Weights of a small transformer language model: a variant of Adam for these matrices, 126M tokens.
Each number is 128 + 32 x the weight over its row's rms, rounded and kept within 0 to 255. Layers, rows and columns count from 0. Numbers have three digits each. The size before them is the row's rms in percent of the matrix's.

# layer 10 MLP up, 384x64, rms 0.198, rows 63-268, columns 0-31
113:119135136112179097130176121132118166143113060076135131173190101146138158128106179113127099135129
109:083166067108134096188103121116149147113072109150133131177162094153153108157127134099099119130142
079:151147141116164168164112131064122143137154118128141164073058138095143120117090169157171144109099
110:212171130119169140192218182094112167129110122103122132124126109106093144150125147170157087123111
110:103164131139099167095110115126117159089088114094142139152093076062112095125094140137203159075081
099:123086148119159060100175149104096146191132097159122140202153150067166166158094120159124135093094
088:140135134161154095081090150124141113133139125150120119205165160097118133143110162073155120081118
115:206104189149165109165144132144109132123119091109108125143149052065132150114120141117104165129107
094:157093183162138087129133082133166124154089124067060111118112149143160130135136111144082118163083
088:079141116120111062118126150151146143070098124083133110122076143184149120218176132119098112084126
117:131057118077098090144060125165136156138126079133147149103127131119155167139124164025103121089096
112:141117109094085104136130146135113145198125118096083088171123128080148080123160159066176101088151
079:149108057163145103137155150094152135158115134124077116151111118096072147156096139067167111190089
085:128123153124152083154115208069098154134146096123097128135141143156093105139114158067111110070077
088:123143140068128095127158168124176146143079129123043121109128190112166058171140111147167171130104
100:130132133140183071075171132128126145181150116114134120186191132104121127134110139108161154063141
092:177097061140090139133096119102163128149115130088122124100129102153165176119121136208149160096138
090:123171151146186124129187116176131142145103116140095127138173170155172140105106144128131114206094
123:157126107150127136148108080147108163151130137092107143138092041154172154157103122207145143178124
101:092135131094129213153098087156142148177109156178125131120120094143115098140089115154156100115103
102:121162117112087090144120139104148151108133021120111138141142132111101176162174175116106077144162
091:055202165112104142151154120075131116159102086146095141083137105148081109103126132113179087102086
094:205120134147066105092114160145198127083059102193124113140152102092134179134115148085153108119150
107:163083135080148087165157144060114148148101122092137098143171103102110093098130157131120106088121
103:168158128088134062114039115164148138191111129113091177173154147091139132137124137115193090165107
084:124098113127042138117092164083141138119132125139124107134134171108102124167102161092176174136119
086:154137117120148175106085125136176149142091144141140182067065127164148117169097129111142062081122
082:128120139113126094143178113135152131158141131144082150078100080163189120118056161179084138068123
116:179130170130097146198176090133148126157069069094101105161111126061089123140078131072111082121136
084:102112138075112142108110092137142127138064110083068157049138125131112135119121160197068120101083
102:096130094126140163151196118171120143132119107076155132149191180092148109187151145088172102118128
100:195165125079138118080145103128133143183108108138143138137096127080135141160115139089165155137150
108:095114127106104121147110039126139154135168127096133111133162167134195186113151170107141078154137
096:137165152104125117159166155172134142074125131107052153092175088171173094157070136105135137104117
091:141125109134136161141089083187162141124108187110144138137094142150173138123139135157152048136134
113:175210115131115093130131133128165157124141115123101130110160133195140108198164151068125089111145
076:107147114168171054117114050116129123098136133097161150159159140122129152155096181098141108148093
122:110069147122114128106084144118181164122133136104124161139108053162160112135132145103176088127117
099:079109101175165129147065129173134109121080143133126106138137148141111122132059143181179145090089
081:158136072144167064135107117136121141150094131124148108109125184112073088092116178136085126137072
091:184174089085124163170129092144164160105156130136074158157127156191170149132117144098097133114164
099:164154159105088109193143109186174121106062120101118109068150114091202112125115144105112130167135
074:169095156165141091158151095101103135108149110172090123141155176105112099144038174116075066085111
127:162144138118083124138158140140176139168076076124094111158136090139152082109081111131181171098095
123:222174143140141080114133187142160141132146100109102132104099082107104157134141175108152113127151
073:161140106147181062044162109100122112147132160159148141145124150106166126108139112213146149116100
081:119139122125192136091106115154114134154117122150121112145152174102144064175182099060173125142135
101:091170129113071136124150114159182151131105109100057139123124170114076132118097124142125115120081
097:119157130207075127150127066115138156071084092135135163139080109132129113178063122114184123140117
093:110089125166085182181103129111149160109091153147128129075165154126172077134097144109145094154104
083:082120137134177125078157124101152116161147135123119164164075192107168165099194183104089098100118
120:135114125153165110145170076147121169113159122066134083120124090200146192197130163127142128137096
102:205121094173098082119087076096152158165128136133080103135129132155128129106176148229211159131153
109:199147177112081146078098116096123107118101086101127141111173093108096165118118152107151109086103
081:116126105152124132063156165079122149173127092170045113099140178136134121114122141117109132127144
080:112078082148145120138178145114154130099103146146115144104182147134131164163127121065132118150143
089:076108171091126082134145083136155134135100138069130153135106181211166131187172142100154122117142
118:175139183104067111148172113122154148164091106126139148126141142084091137165124158057128076085146
106:062131118140124086088152145139128125174094051130063099156163109182118096123154143096213140101065
109:229167087133145124169081161136134155178143114146122085162166098116133129145140145155162088052126
124:152125061154131150159144080086168162113135139047050085146116156115141142150130150150210146107088
107:214176166126086072193095091156139151138099122116171137127143148086184099106128164126124092118105
097:116133152170164103070147167063159156215144108193130115164085159098098083164107125181121072137090
079:076130150131157090124068151144125106111107162145074126131079118069104141163097155155121096148091
103:112105067143146144172128101158171139136141088105113109078079061155166130142115152144111166089073
085:138092155070142140143125057074177119107157093116101141145179153111134199155113134140140117141099
077:164142113144191159102106166089166117117160146127055094132133097174090135116062133131081154104122
111:097080113129121083180118117129111151078114127156074105206219102164148143138139174168106136152118
085:132168134139105154104106126209140187151062148086127153144159130106103118135148125109081152168034
103:097217120117113110162156095192157146195111096040112104137108187149189121152141166137133124123129
092:137127138117177090134153138093082138111144116200143128190145085173089124131129166117148116175087
106:117104145159173084140064091172128171088096088172142210162104106119204097158155167122130120128136
112:157146180126123133157067150044154129103085082155147091112119136152112128169103146163113136055129
108:134088162176123090131085139097174161188084133115154066120144128116117182134122113097216104158110
091:191153157110128114068102128078132123105078081109144104061122118143110099146103096093144083042110
090:152127165158142152189102121056123149095098111088112120148155070151144125137095090121168181083089
093:068084125137163107130133140161131146140171124177100078106150123114130123139138157158122121119139
096:109101137189175119169135102078140142145114049093048122114094085119133161107164164165158086076121
110:179114073125088116134132127092155127117113087181112165184135089134106136134171135050146120204139
113:090102103140112094191158144158136162134139123116139136087063105141146139181134132109125072188084
089:150120178129140170193119200164108129149146118087100106143143140068156125158165126107141104146120
102:177135124131142129114159174093115155104126129138178094153156100121130159122136151063141174114115
112:123134087115161129157132124066165166140102101091135128091083134174134193153192172105106055156144
107:135080137146135128161137111049132135103126144083134076135080091080091153139125138146122117120125
085:129107093106082128133143068094157142113122106137069122111150125165115130190124115126063062087071
081:113097073164172124178114120111182107139116139145090090115111058099147125178134145124121077209150
102:160085158154135181155088124152193154097121160154099099140121081165180120158184160178125034130102
106:068197165163123132137134160081116152140092140142094075131143124099124142155111160143172106178071
105:081158067153153056092098066159163169079108121104128124196100056106157173153102141081145090186150
089:091154205133132134123142131093091159157091117071131161180119122098117112152112129106152172129107
103:202086101125143099133070085126168152104089142137107178126101124161189132105113198196137148174135
089:122099104126144120136147109096140128187148117115069101178133074131162135160132122152096105114118
093:107074130120139143159109068122199152076091149101107095116088121147120088125095127107177141068147
107:143077195130123092150150129155105146185113145123148149153162122087093166177101175134140146058099
101:151114106184144124154056093150117153181160158105161122091100137138146120154093154149144115101119
108:116192045117147083130113102125118171182125098140124105134126126106151095112123164076087111156118
076:096072120142104140129169124072174110136144212156119126148166172082146168123167125134191136111126
102:163167130123078155144176053062116153180149106152096111107120103156120128147138175109164117100183
103:134127127150127132135126142143116139134082070113130164176197162136129082201122171152129162126130
087:140132138136137112156238120089165134132118075177053153174120150162107175168106124077063128091129
113:077156118154178125127049096060133157183105160149123077128117064125134118169142143090142107086094
098:129063134136129166154141110125186158160120135099189140164146136159177178108121133158144105088147
108:074098054130141094116134135145123158144104097119123169193199128152131160159091180100142159131121
109:140143069116160080216110069111122145081128114150126075165101098156153185187096169134096081115166
107:102120192189090083105047078118125138188079098116086105160097072115096111132122113168141094085124
094:072061111101114108106097081117133134133118124095086148145131159088151149185181159105131135118146
105:219170178140160113184162088149106140093119113109106118144112181114172172153122112109092145122151
122:138092142160165149137076149148163156122133150154084118172133108116100130123102196159146095124092
080:135166116125130123141144148136185138075066133115174135201084170131171106143164101094138116081133
101:117198180160109161129168098120151129107097132138104085196138152146136136104097137133124115160103
123:065075169126158115116122131123142166098159061125108123132225142106112110133153136103187124069131
110:116156115164137139150101117058096165187140041135131074176142152167123117148168080077136101093089
085:060080115135117140149110093141153107136147135123126087057113158110143161087162170148088106229099
095:132183111143145169169068142108148132119121109078077108164180141115166133150134128127123092096094
103:081106108163100125118089060150118157087132117127144121184155119144147139149133121125156144101088
100:141141151143101153143136126104160139230121087102149103108154123123126143144204190116131149081109
103:107161181124143106152124125122104144171135100121096194169077132034140060118129121136148097131097
092:126102120137093153094101130133177148138105113153128119178148096181132175138094178171130113109121
102:145126123126076145121078166159170142168107116092116124125108142134141107167156126104129149191065
089:189084113150156134154146121126108130112107095049103118093149165132081136155155123118173121107153
088:112166169183153154116088125143083151095123071169180070136135172143169106133105098129159080121154
095:072091164114122152130104103176154124144110082108080122070141133161138113130069143124096156139107
106:098105110150065136155101089136135179103108118147108140144134084139162124136127119170122095111128
090:174174125123035118101172118126119123144063158073104139131144207152127128137109190112158113085109
107:171106121137118101150088088129127136117095160144076195108123116139188084109093138181131110164102
086:037136129085131095126112137142158129168089119091159127191165133143161087150107178127139143110119
099:159161169193143100124122158099102177127151133136157105173083147090066174201122163163141111094143
092:211154192087149119125152119122113128163123055090121152072132136135135108162133103157151094039126
093:059105126114130074078105103112090133105084124092156150151135163145167153181125169043107108083121
105:122120105128159086145151063138150150184129083049172120136144140088165140149068130161154120117143
092:108051106139115088076151044080161149125118138148142150152137125142139106127081091160127173117128
078:106077175159152118118110080112164149072115161142149113111107143129171130187088167062173079139160
082:077143091112120119155102187103130128138094111119155184177140146081113166105177152149129130098119
084:164197123163134076077061071110102122126140116139116109124154063103126161176087123166157155204094
092:130214105128155099158169132121088157174120095142104218160120130186116119107065118118152157175116
077:079122118162222145110143124161124099128105119154072104101144143106105144132049170127119115119124
138:175125075154129099136176175082118161094118107086151067123185130153168139154154121133085084142115
108:152169133111197103086181070106106179053081115063134150127072097126117158164142147076178141163144
109:182137087137125091117069110082194147200076145129137144108154132160145146145113146167178115158098
095:117114127130167086133140104091142115169179114129127121081083051105137176129110140138194145119123
085:154105166165139051172135135167156137179107124125057136096124126122201091144046133095083111107129
101:213130147174142106107099132157103164095117143078041097083113046106115161141118178115132127096144
095:173164072075122110137137139109112159115128119098106125141105084081088169140133108195156086147052
093:175153130130070121181105077111127120140113080128158135127156092091121115109143127159161087077144
125:203166111187121069077150133178161140129115107090069115115169129098149122146109156112197129092117
114:156146119150124097089167166089129143135105137198123157101068123146095079128088142085153112069098
097:092058138164094176143074150132181162141119153131083110179127096113129091102167165156179145187103
109:155131081130164111118187158100112196132141113103082090147175130123093108121114156070177136057144
095:159123134128107056170139153114138147148176111127141151110104162140146049142164095103165138069112
091:122131124173151108099140126070119116102128111185090095125132121034071133180104160111160159062084
095:162097094150092075133130055090083174178134108146114074123124203097126107127187139132117139117109
080:085124120124112163181144110192168154153111093081178114086127101124126148139152131100084149146186
086:133158019140097123124179126114150139120089083138110134156053131107089151096121149081158135167136
114:116125126147124075104140153135115150090077152108126131112124113197141090158129155049153103066138
096:136136071087208095184161109051113144143115156133141163111156118110146158127147173107132132149103
113:159154166129088113132061144033162140138117081184121050114120099110123108113142123103145112123117
112:173132149188154077165168136103137136188143099096059142153086067086145149134132148147127154066120
102:174118145112167119160147081066121154161131126085130087122138066174117105151144153123114128053169
118:191109189093107119144105108103125136105113108148139143177131092072118119137075156178174132053124
090:116125186148142118080131129151153155120160107131161111167166145189182145196128176097159025056130
088:161127107145059159111111069123158146155093109043178126121154129143146135130142098104171106145127
084:204126175164193078113096139177134137139194140087128070113084156104143147110101108143149146152078
095:136110117190117077165092089115143127099150119066135064129107077179139120146158153089154140116108
098:117127110145110110133083129179166145138082147055159094115179104142165155168137138117152101038145
113:151197118158114095145107072087176156180126076068132086149183076141132191110095127167153133098130
109:123172163126146156118132125083082178130141128175122067193187114116103103163215180135108092121141
082:154086055150073120127165089062190123164099153121140138112128114147126118114176147128116118228118
115:111085152159093123115196095113119138085091062124105087168098116092118196125074138106150134144103
099:121204076142115153137174168039135135107129070091120116174153137078121150119191120098174168179099
119:151112110097223093156071122086156156143125130104113077141190062156130131135111139093163095099123
094:107089178120124109153122153133144163044111152107123205070165152145168134130134209104131151097064
129:079183109146126137139029040134125154172117095111169154105107123076138143142159135078121119105113
108:120179114141109059105115116142101140102132158151107175138090089116126093128141116082187092106108
087:117082124152196140158145144085139114099123108081130094173145141124076052138123175106158168061152
085:126155074128171092126192122101149136141161164144086073080150129103099075140119176173178157115118
071:074094080149123145138084103226182139169144122139082173072122143116181116129086160126114075153162
083:112169092106154098189125149119099132115093121080088164205174130158125166170131139164164154117126
088:125034154127127137103168095052115146148126087124164129153131146126150128119094155184157047115128
117:126103176158169124123064071126160125122128143180090117126102147118174087138092137119158159091133
092:154170136108059123147075187149142119104113124170098096110111169064132189138111135112166092133153
101:153138149139137090136174080133155154109100121114079098120105102102178153156109137151164058079172
096:125136063153108104146168141141160163110060093108172143111164080119131123160148164183134059145124
094:146117121157142078163107061094190132127103125122137073130165126133123137137120156216144133159077
105:133073122115175079120134100113125153174160109082129103158182149079120145172078134081096193152093
086:157064146131183109132116079131105159109098135160124088167069094103167115129142117169161079091090
101:099110133113123136119156123170150181119122131108131126088120106125216085137128119129149154204111
113:127111114199103117135149163109150156198091156124105100137112071104124132140105098161195102077102
096:134141152126114115123049178094144140167101141084125092109101078133144117133189124108148095093088
121:141129139125138107135149049138094172155092125126151138145053096095124138182053123136155100133136
104:138174118126177126188138102130105149198130096150087101110073117104125142170180127115151063066130
103:055178088152131138120161088101147163082154118127146109160149096160153105204171145106178078118117
101:146136172156098118148122109138140144164169068100138066123163111142192130113161130134103114120085
094:114193100131099117090126089094181136143043101124134109085150184123195077169110147075151110098139
111:149226136122130101127139147101101160087097092117119158127182122164120090120074133054103138122071
079:084129103144113086179136140165089155110116058098131103126147137136179104156093131152151140122167
089:090187144106144108088132114125139135089102138132116207202216113117143068167136149200126090088100
096:134168123164117045167072117154178145141099082144068128151101134126143160107092095132118139187117
093:073119135175125170142120113144171177149110125156078145099115132220171127145109161151133146108095
088:066095178114165112089150083160114148133120094164129076142117105145218141171076118096128143144104
084:131140141205145138097104093102153148172096142149108188149110131121064157122158109113096073112124
084:146122139098097153140078065095149141122107102141153221104101164137124098116101139138120127196163
090:119111084198109097143080068153173114138120146138094066141106036117112128134160165145138052116122
084:109109151109165139177154072118212149102170133155101075105151154139145155166162147139168116183098
100:108154124161139094166146107112167145163121095143052173109156088138120131118064141116131128101121
105:169171105148110108140086138076120152149124166143134157149069069059137153144102131064158113091130
104:150123129172088097100171107067114166155113082101163172143177071111098127160086138122139130054109
# layer 10 MLP down (transposed), 384x64, rms 0.166, rows 63-267, columns 0-31
115:110133194126109158164144131124142086132111087070171112158084160095156049096136116123104131109114
127:047120066114105119091139134086133153114107113133132158146126083062092102110144106150171123141170
077:153139159100135139102109129147076110097192091151128152096108108152081118082140077103135178139123
108:091094097107113142159105103164107059120121140162148161156148137122092115164063122119181111134132
110:132075115093154159134177172176130139141146083131122167143151128122092152081095069142098135226139
094:141086138118056120107135133076104139138119135158168101161137192173138173107163087121146110127083
095:155113138130148103118140115141090039151121121146142077144149129088093113112097154179110119112160
113:153114177107129132118128112115131177116143136144119129122095120097138180178085130124098188127158
100:146107132197090111157111160188138148147127126136078150168078094178138191113125105165106121103145
091:109155067166160172133169106124121187151132145132164120129088153153034158101134093163109139112129
111:132112136138059154123115116163122197138156179101088167094183100109089173178134125138130131134067
104:121148064127191112084119155148124152106132136107117119155164127114151106156102097096155145102134
088:124124115082116110099122115140142132089132176136145210121092161151132137137125163085136178089094
089:110040123121155088168127149125059130137156079170124121074140132107069145129103155150165138073154
093:146143136120159155116125160153153120133098168156088121070172193124107094040105118113152128150113
104:112151141119100133096155145155179232103091109116128070176116091156131090102149156060100123108080
097:104115111185163071089144066144115064108101094121159143096067112108113108067159156135113189094138
094:135136122112077130192112107127123152124157173097087153124113132149119160139141169183075158138178
116:084070168075138089118144177210124134120136089160096068133110078131140120100095135197167164208135
103:117117094109086184158118109129144192121083111166103093143151115123176164037076110156064159134125
111:135148145095113084185113164137130146102090154133158151102148152094077212147136115142086078122113
097:156165165091095179096106131159131167169163073146125115151143112129153142077086141122121085130175
101:196041152074170163080141121153122151091101149104144139128063101099074114143150109123123059091165
102:088132143109123075169168141145154112144144170097146147160183131137154109122077099073164068103199
099:132148164087093071086086142101099112191106193079090142157167163098127153135128103159150086135111
086:106134098155051134095162079093130147131070142076149171096124100139114103110149139108068143132157
091:202142114139125065107104183108093109121112172140134117183164108115126126135134183124191163109149
078:087130130158177131155066148101094087128158162146088137124093161122167145102166076074174080142119
114:130130086136157129110119129161108139120124184192084139157154126127049088070068109081119128156107
090:099155133038145136090124151138191121109131162092136175110121093187156104086087069093145179161110
098:155118138185106115094123119156103136175108207152109180067128132125120177154205119137143098064112
110:113144145159122141111163117124073167124098129112098070162117124099137116123130164136106131066126
113:132153128108117102070100168111165138129088132101183154165132191118121153102134212099112120148079
104:151173110100124183095095085098138064109133069096213181126120118068162122123131122080105160089175
094:166104078175151147137087148135151090134071107162095136153112155117189108089080081154182103109092
104:147084125140066074066078161151059110153095161096085153114148160126131166091096126143123095126101
075:118076127167108145093111114082133100145133196146086100111103127107071112100096090122142129128182
117:106102147148110143089120158073151149141159093099142112125121106085183130124151116099103133094136
102:075103111094118176158092105184113194123108171121091124109150103136103084108120094095123110168042
082:078133171105078116089126091119173129087114137151138157141101134222102137137135101078123117196133
091:086104174156106079086117106043115139168146126151209117093116136144163086121123140137205111117120
101:092095175140126127145173118157118129106079110093087121113098121188105184091160131091201138165139
082:121157160123072139102149113106175050052105127114116165138128128174135129115150084066082122187112
135:146134130120092152103133140178141184123089165098141146121120113112148045082148193151138136134084
118:162080089098116206162109120127088122164127097168135189103097062169089126099149131131129119130139
076:108136168080107186180098143144170112107097102081095089124117091110135080131133168126125123133190
084:105115111111132087082089137129087112134140119127130146180138195151155102123129172110074198090090
102:127021050112066145090166094113136187073117112148141159143147126126062171124111177131062126124135
095:132118095150040100074122062155122157105093121128122135112106159193097125155111128091053156144099
093:146159116126139124064128105100128133139111113201125163115086090099104154148140160095141197099115
086:096160104146090140087149144088132148130132135096161203126137157152045105083161114092074131159164
121:121073131102218140097126106104165117097154147102066139150147115161172107105117117124169193084064
094:153106110129136092117134090147127081181153135195143105141079126113173113061107124199186165174181
114:106126184164137086150139138148148127146126128140170128146129145139122121109157142099114106118088
084:116130097138101108082140066150181127120049124073115106081150143166122111099112150068073093094140
085:127158150109133153101097130172148156088140147068183100118139135146136120086157131086134137076146
081:117145100123172164107096125174102118121078146069185133114106139145090146026151123123177170098178
115:170126138071112109060122088139107155079130123122106139098141099138077160123143139146067109123168
107:151124083172153136130176154154130102094206078108090163155110090080120132052121155097137104170099
100:120160169149081139189121171186144130135140166188123166176160177113134129165108111119139164144109
104:102124152126130130118140122105155087128176113118124157119127203164163103161154090158172092158121
111:141106129131136152177142125100127124096149122107135159104102072112092092118120162137131188108154
101:102182167083113108099114153098114157136138120154094062175041192101114135158152145133145139115147
086:170043110117120086122163151122077099143113111131112109094102085098087098056144093133108143130138
109:086097085190119089102191100168155162132123124151198141146146101146111159071182147117124095048149
089:116090118066090172136095064118150107111163137135155191126111138170183129104170112122132128167159
080:109124115179149110109122152099130039095162150131125150143124153126125145128146161118198143133112
104:096100140162079106121138100116183135079158154183094123122181184095157106119094170177085142152082
088:131167140136135096106105100161135175111089111156117163096087098195139161093197163155101140158113
097:078125119172136137080134134145103095143128124106147122130074136138137138076153108168088146098181
095:122106101117131099139147065160114099143144088131179118121115114149137100069224100096147093161169
097:182142125145088116150118144189103121134052116071122140097106132108161145135125142136096127106159
109:169144178122132187115064185140126158116148158090113124125167154096062036115115078195137167130137
105:155088093152114088109073158160107152139119069090144108116146090105083176160174162147179151133128
093:126165133078157099147115106146143117144090115149137108124147148123168092089139129129165080039119
086:124112160119139143150138144084130086070131144139163134129095088172178114148044091138092133213110
095:080142103142088130122167164150128109125072147136192166110071145120091103096183085123174201105113
099:045173138169123128106133121166130199165135109148094155111051106078105137124103159157112154143124
102:127141119068079106150140097176070144184139169144089118120075174156106132139136157161142110029127
114:118095127093104109154126112123131156185078120103131127131089150164102107172136099095128139109109
093:168168097131114095109113113191156143058145214126103139144139132096150077162203118130131144111112
100:110151152146161119110133214149112125111140133121117135162120143093123089167146160150085084140213
116:106097186138128092124093154104158170137169143131095089088100184161105125097095127151125121110108
107:147086098175050181108194112134131145132165111079085165104092103100100163144146162139113106143072
085:190082125138093130075129140132109083088133123104149128105098135162093138016118130119163111185173
084:135117180088124144127137175172123116124151070102122201106096164134125131102144109085054184134178
100:144117124114114186139145095162104190081143122133135173169151075142164146138124159165136124137163
101:150172133095153175132116096137107129190069110154165146100097081163078111149164151138067114136173
100:108117112197171126129156134071179147118128156118098129164133155111100095176170095124150161138165
091:130147117131104140132045130128123138145122191194099145163096132141142125108080144128135157132152
092:136113102104129091144138159186091108101121160152128158104098118147219112043148113114182168086131
091:063146150075110152098133100168154155106144173176187120080105160136062127149129071154116175121120
100:137116133198109150165144060100106196135135131107056164111137162130120143199076129131104121127083
110:130093065157136121131128087145046163139152079098144123156163146063144156122115147130128095101097
090:168102128096104087131103146149164150133167047127176109158087104137085091126094122128092122144124
107:102127093092119152136109125153163181149098093147130141196092141163108103088119119114130107059094
081:127143124116049135117061122153081088109130111089152100112159123124133092128127178091054131163110
096:109166153108133169096126122175113122063152124143096126127129148127113164133182134085121139115106
101:154139162226080079138118128152082149122122144156164170141084106159167138158140076126077127145107
084:084086143163145183130121169137158162101118167103126152133078152115102127023157154078133145155101
109:126114157161140197077152152060140111129152132113146127122124122129105160112170158077090120156053
092:103080130173104121060135098122103156122138172179154110158141151155138175136147069136069153080131
104:131142172086087134064135176077148130110114159113106136143158168112153160118148128079122143156136
105:142106170096166097126113133170142158171160186179098138185115099065105122110088152095088134155070
104:110124203054124125061063117162141164086164099071121177119113147136111119082123131097092147114135
089:090099101126082112121129123177122154078083105127138193088136154153056111146112125111130160150138
106:092121121139099148115212098153142043107130227120145151096160125132120141120101077127133116145129
107:109132150128171175102108163176167172120161139145141103128105207123135122111174158160126139144168
081:108180097171082149109141100105112176118111118121131173153109144219085132159092080126109173138121
101:077113106166117193070183107192144064140141135161125099138112146150119149078137117075167155188105
118:107116086155218110110103108115155177091161118135123113149151159126093102070178147094161166064122
108:112139226119170172101145093082167138123180173150141140137143081093107090131158134094094149128112
084:113129105081084144131127113121124103156120117157085113143121139138061165168096120137052185096186
098:138083133125132125093089167134197097129128138117136062111118101130088128079132153104111155114126
102:150134152121144088156103149111115109102066129138142163152202135135128130076150053122094170070157
100:112109138139089140113064162111117134121100099138159098101131109170148044097191102084168162122144
097:066097148116120109141127144150131166086143139143111129122107106098107055133142119190124120146133
093:106100132108110179149116182080149113115155171170091122136107136144109133080108098109131137148177
098:137171105128160108134119092126117192170121093089161106120114113128080096168129084122112086140135
091:125122106155104150091151083147076178111084103106110094077112102148090145168119133155085086080191
090:113115144070134074164070110126106093167150121149114102067124153118196170127152137134072085063121
096:110140134129130136135148113150148102146101206143141165072102148181142084090104111183111134111105
114:105197208156147122132144131041131151181119148139099176146071150159149128150060140136123078121105
087:127118157126083130062128110148133074104132167077155173094136090097077143087134068112165176168157
090:166105103113150109151144133132084078089153154148122166119094142159214125087157122128171165134114
077:110140134066126165081132123146101109122166154128147167119091120149078090072156117096111192111177
106:151153098136094073145094151169097131212167056133129118189094123122131087187123141114171116093120
089:116127183106074157120180134163135147185096200081105182129071150176135127082139120127064107103136
092:145084127162130111157092114150119143082100190111155090108099117111061135062154109093205160169152
106:089114133088167087097086162152163149142097148142097150151114123120166128158164174171154126139158
097:157088155126201192128125145155142163132081100064134131124116071121143059068102188130066106091148
073:173127068124188102191109135089105169090143083113126082116160096107110134104162126153126151145145
074:145109166142079176062115052136127129114149162155141152158095108138088143136141155077068119113150
087:104134110094057085102124140128147115121075171047120101111106066131130152083172102099071173147128
091:069104162101133118152174151161139149106081105125101073113081059114117069159166123168120121109105
090:133103118132128114062141153077106078129116106157087124159116138158084104060187127163107159152148
125:096103142140130105116149133124204025134159152153096110122111212103138116134142144153146117119130
113:152124141089162168128097139139150166074135139114130091127102150173057172147160101101129181122118
100:089142138114107101104102106201172086141086081194140135122122086127113089140084127088196089168154
092:171143122095099179115171080102080151154095134097082123096115171197121152150142161120041185138130
087:152124156167109120152139160141060081143100161164091131129084071135170170121077157124131054068071
103:130147130133163096017160129116137095113116194104076136120110107142103160195112153111118101144182
097:118094140107056132143158114182130139208163167097136090159100163184051097134107081120173158175137
088:160101162119156102106117103136156130115158127193175099123109080158153111138188101152113149180162
113:170125068120143168113138142104142180139159235141093098161139141125111108171192141137080139104126
111:092148069111146093115127188176150067112170060131097098136160137175165165120145193127171105165132
098:106129123054155121198130168084165172160175112185108172168107133089105112108177137114111120101136
123:132151147182092150102219128098143163114134118136159120156093112117143157101107129116123077129159
099:103068122103078105133127169172082119079184146113100152094118100154139110093135116150158148132126
097:137141161106175192122107152099104101130178132229145168154080051093144155159136137129137120100129
097:139096126096053078130119107161113238162150155099127118111134119104136084088202127119099162119148
087:131102159159152127039154147154123158152155099171095166120099170097104182128127150091110174137063
090:108112137116141127138133132184117117127093146225103164048125151169161109144089149201096159163099
115:114162129142081122114092136164116145094133079121105139171100125145114111115112106117097116100116
097:147101115078117168103170128131140141184190190139141115079130175113102116119150170087117117153132
104:120188204141073172126113064082127156097127127211122166105108143133135154122123084126136171155058
113:195162088115149178139178104128148132126047131145128124137141114092091091209149106095144131141146
097:139038121134095145136137132145177097121079101110142133061121159138109164061087151107171115159151
124:068165157086129121115131079121121076144138156161152114155065132146111121133106133131188067105133
089:166163114151115073103094135108144109116121109121122152053135162117152146135154155156114118190159
090:138092160118145135172087123074140098120136168191111077163126073167127172115180129155183100145170
088:149148152125132152077146159117115118106056097150116133152100091145096122148162098122142137143132
094:147110174145118096137068086177132060112130159089118113161135115146115163144114144148078118152105
101:172113169126147121112108093085125149111116062199101150085138118104169086146170172131128101142080
113:122189106185152142090130153124151187120106165112165108053149113126150157123107117111143143188178
108:071184144110143125104114092067107164090136139132164179188178145150081126121080186090080132110177
083:110119168163170193183050100174127103124143160175100161142111133165154184135113164102160129137121
112:174131080071126098098153096129056191173167135108119116199165127128118173132148127110105124157174
102:145165127144149096141141118098119091133165143165104138167146232151156080123099149193146115113113
110:143137096122100092160063134113091121111115150174174098080151116141131179148127158137120127147037
091:126132186103082149198116124112122151087206123076144219133124153088132179112102156128099137134124
121:113120126082177120110139063110104141126094155160149112098149061188122157160166139125145111143065
108:124127171122128082177140128101047121082169131078102113160151125116112150047172116119143119121141
086:045131111124053080083163166108136098123153135083125119092125159116143123098159148106114158217185
090:167143122130101117113139109187191185117148123166127095071104116181143092112155147142132151149113
071:189135139151143097116106156064127124123080121143140119141139153121102134148116114140173146100119
084:155097157108146164148151115127151080101091184163139157196122099130115107112097132138127110187110
075:110180175157126105057153100138136111120097157090104138127108136117148139124174137155150096128140
109:116134089145131146103074093112094113120114118199159084104138166114095114090154071142107093145092
085:141133111159091080095133135101157162106102160112058102096102110103068159078156168114082096104075
098:152106078137136096088159117104069110161138092166063159143091145118137207098119107098163129161110
096:067143158104107182176173120104140185170109122175123105164191109081155128170164158171123061131114
099:142184113122080177077187174153083049121116120133137130085139136111085139155154063145143193153145
108:085063179083132115107115110099153134125153113122137098122094072118125082153160130108153195182079
087:117122107139042123088155163150161076135119187073145138139163153147082110145120129138086130189115
116:135134100172120155106112159141111153156128146164169125113179107107128136101145122162142115091109
103:143091102126163162108148118077113128086125161153079107092153183111147106126161170122112160127074
093:178179141123149030162138139153100144143130114124138200131100111117149109183103150134161133138110
117:141125078183116117138122085168074097143162158120126108151101096102105104184148104090108129161102
112:148089151138137166125163184174133107095178175153112105193117119116109124151098111123068108169100
114:164139121151177144109158128108115105133117152048138114180123152116183102167192090135096110129159
102:154143123100105134112152146182135115153152148157129102104108113140133138107212181142101098139086
097:113144129136165129127112115067103187103086118158147107085151097089104138154077102112114092165098
108:085115123149071127091159097132096126084097084180148116139110128105116142100143064134134133140192
089:164124182178150064091111130104111113172133097172152132169147160087127074145033113113145114106087
085:178179131114118187151115095158126134079132140186105155148117066146130115095136181194123114149132
094:088101129178063106144159090145134133115128152136112093131118121151071137103170112130086122125140
090:125157104145115145117099135143138109088122154115142152157106185148085129181109159106098088123141
089:147122125175080115077061114122142109148084095129150172117094158102101120119117196155151079107102
086:113157109127083102112135129142187164079111089135149168082138135180114123095146143057038115148148
073:132142104154175106124131140128153075099201138167084082114103088159181140112109127126140158099131
091:159159153140132118100138112189127208150073140192137173183104100131129136134173103104135166102096
083:100181099104081119115134143089036160095120115132143161094081138106120103146133149125115117089154
101:186074138146120133155127148130097234174099122100118165113136117111088091084066145106066166181085
102:109144107136159092155138175110195190097175176107158123106110143060124193169111135136157119102123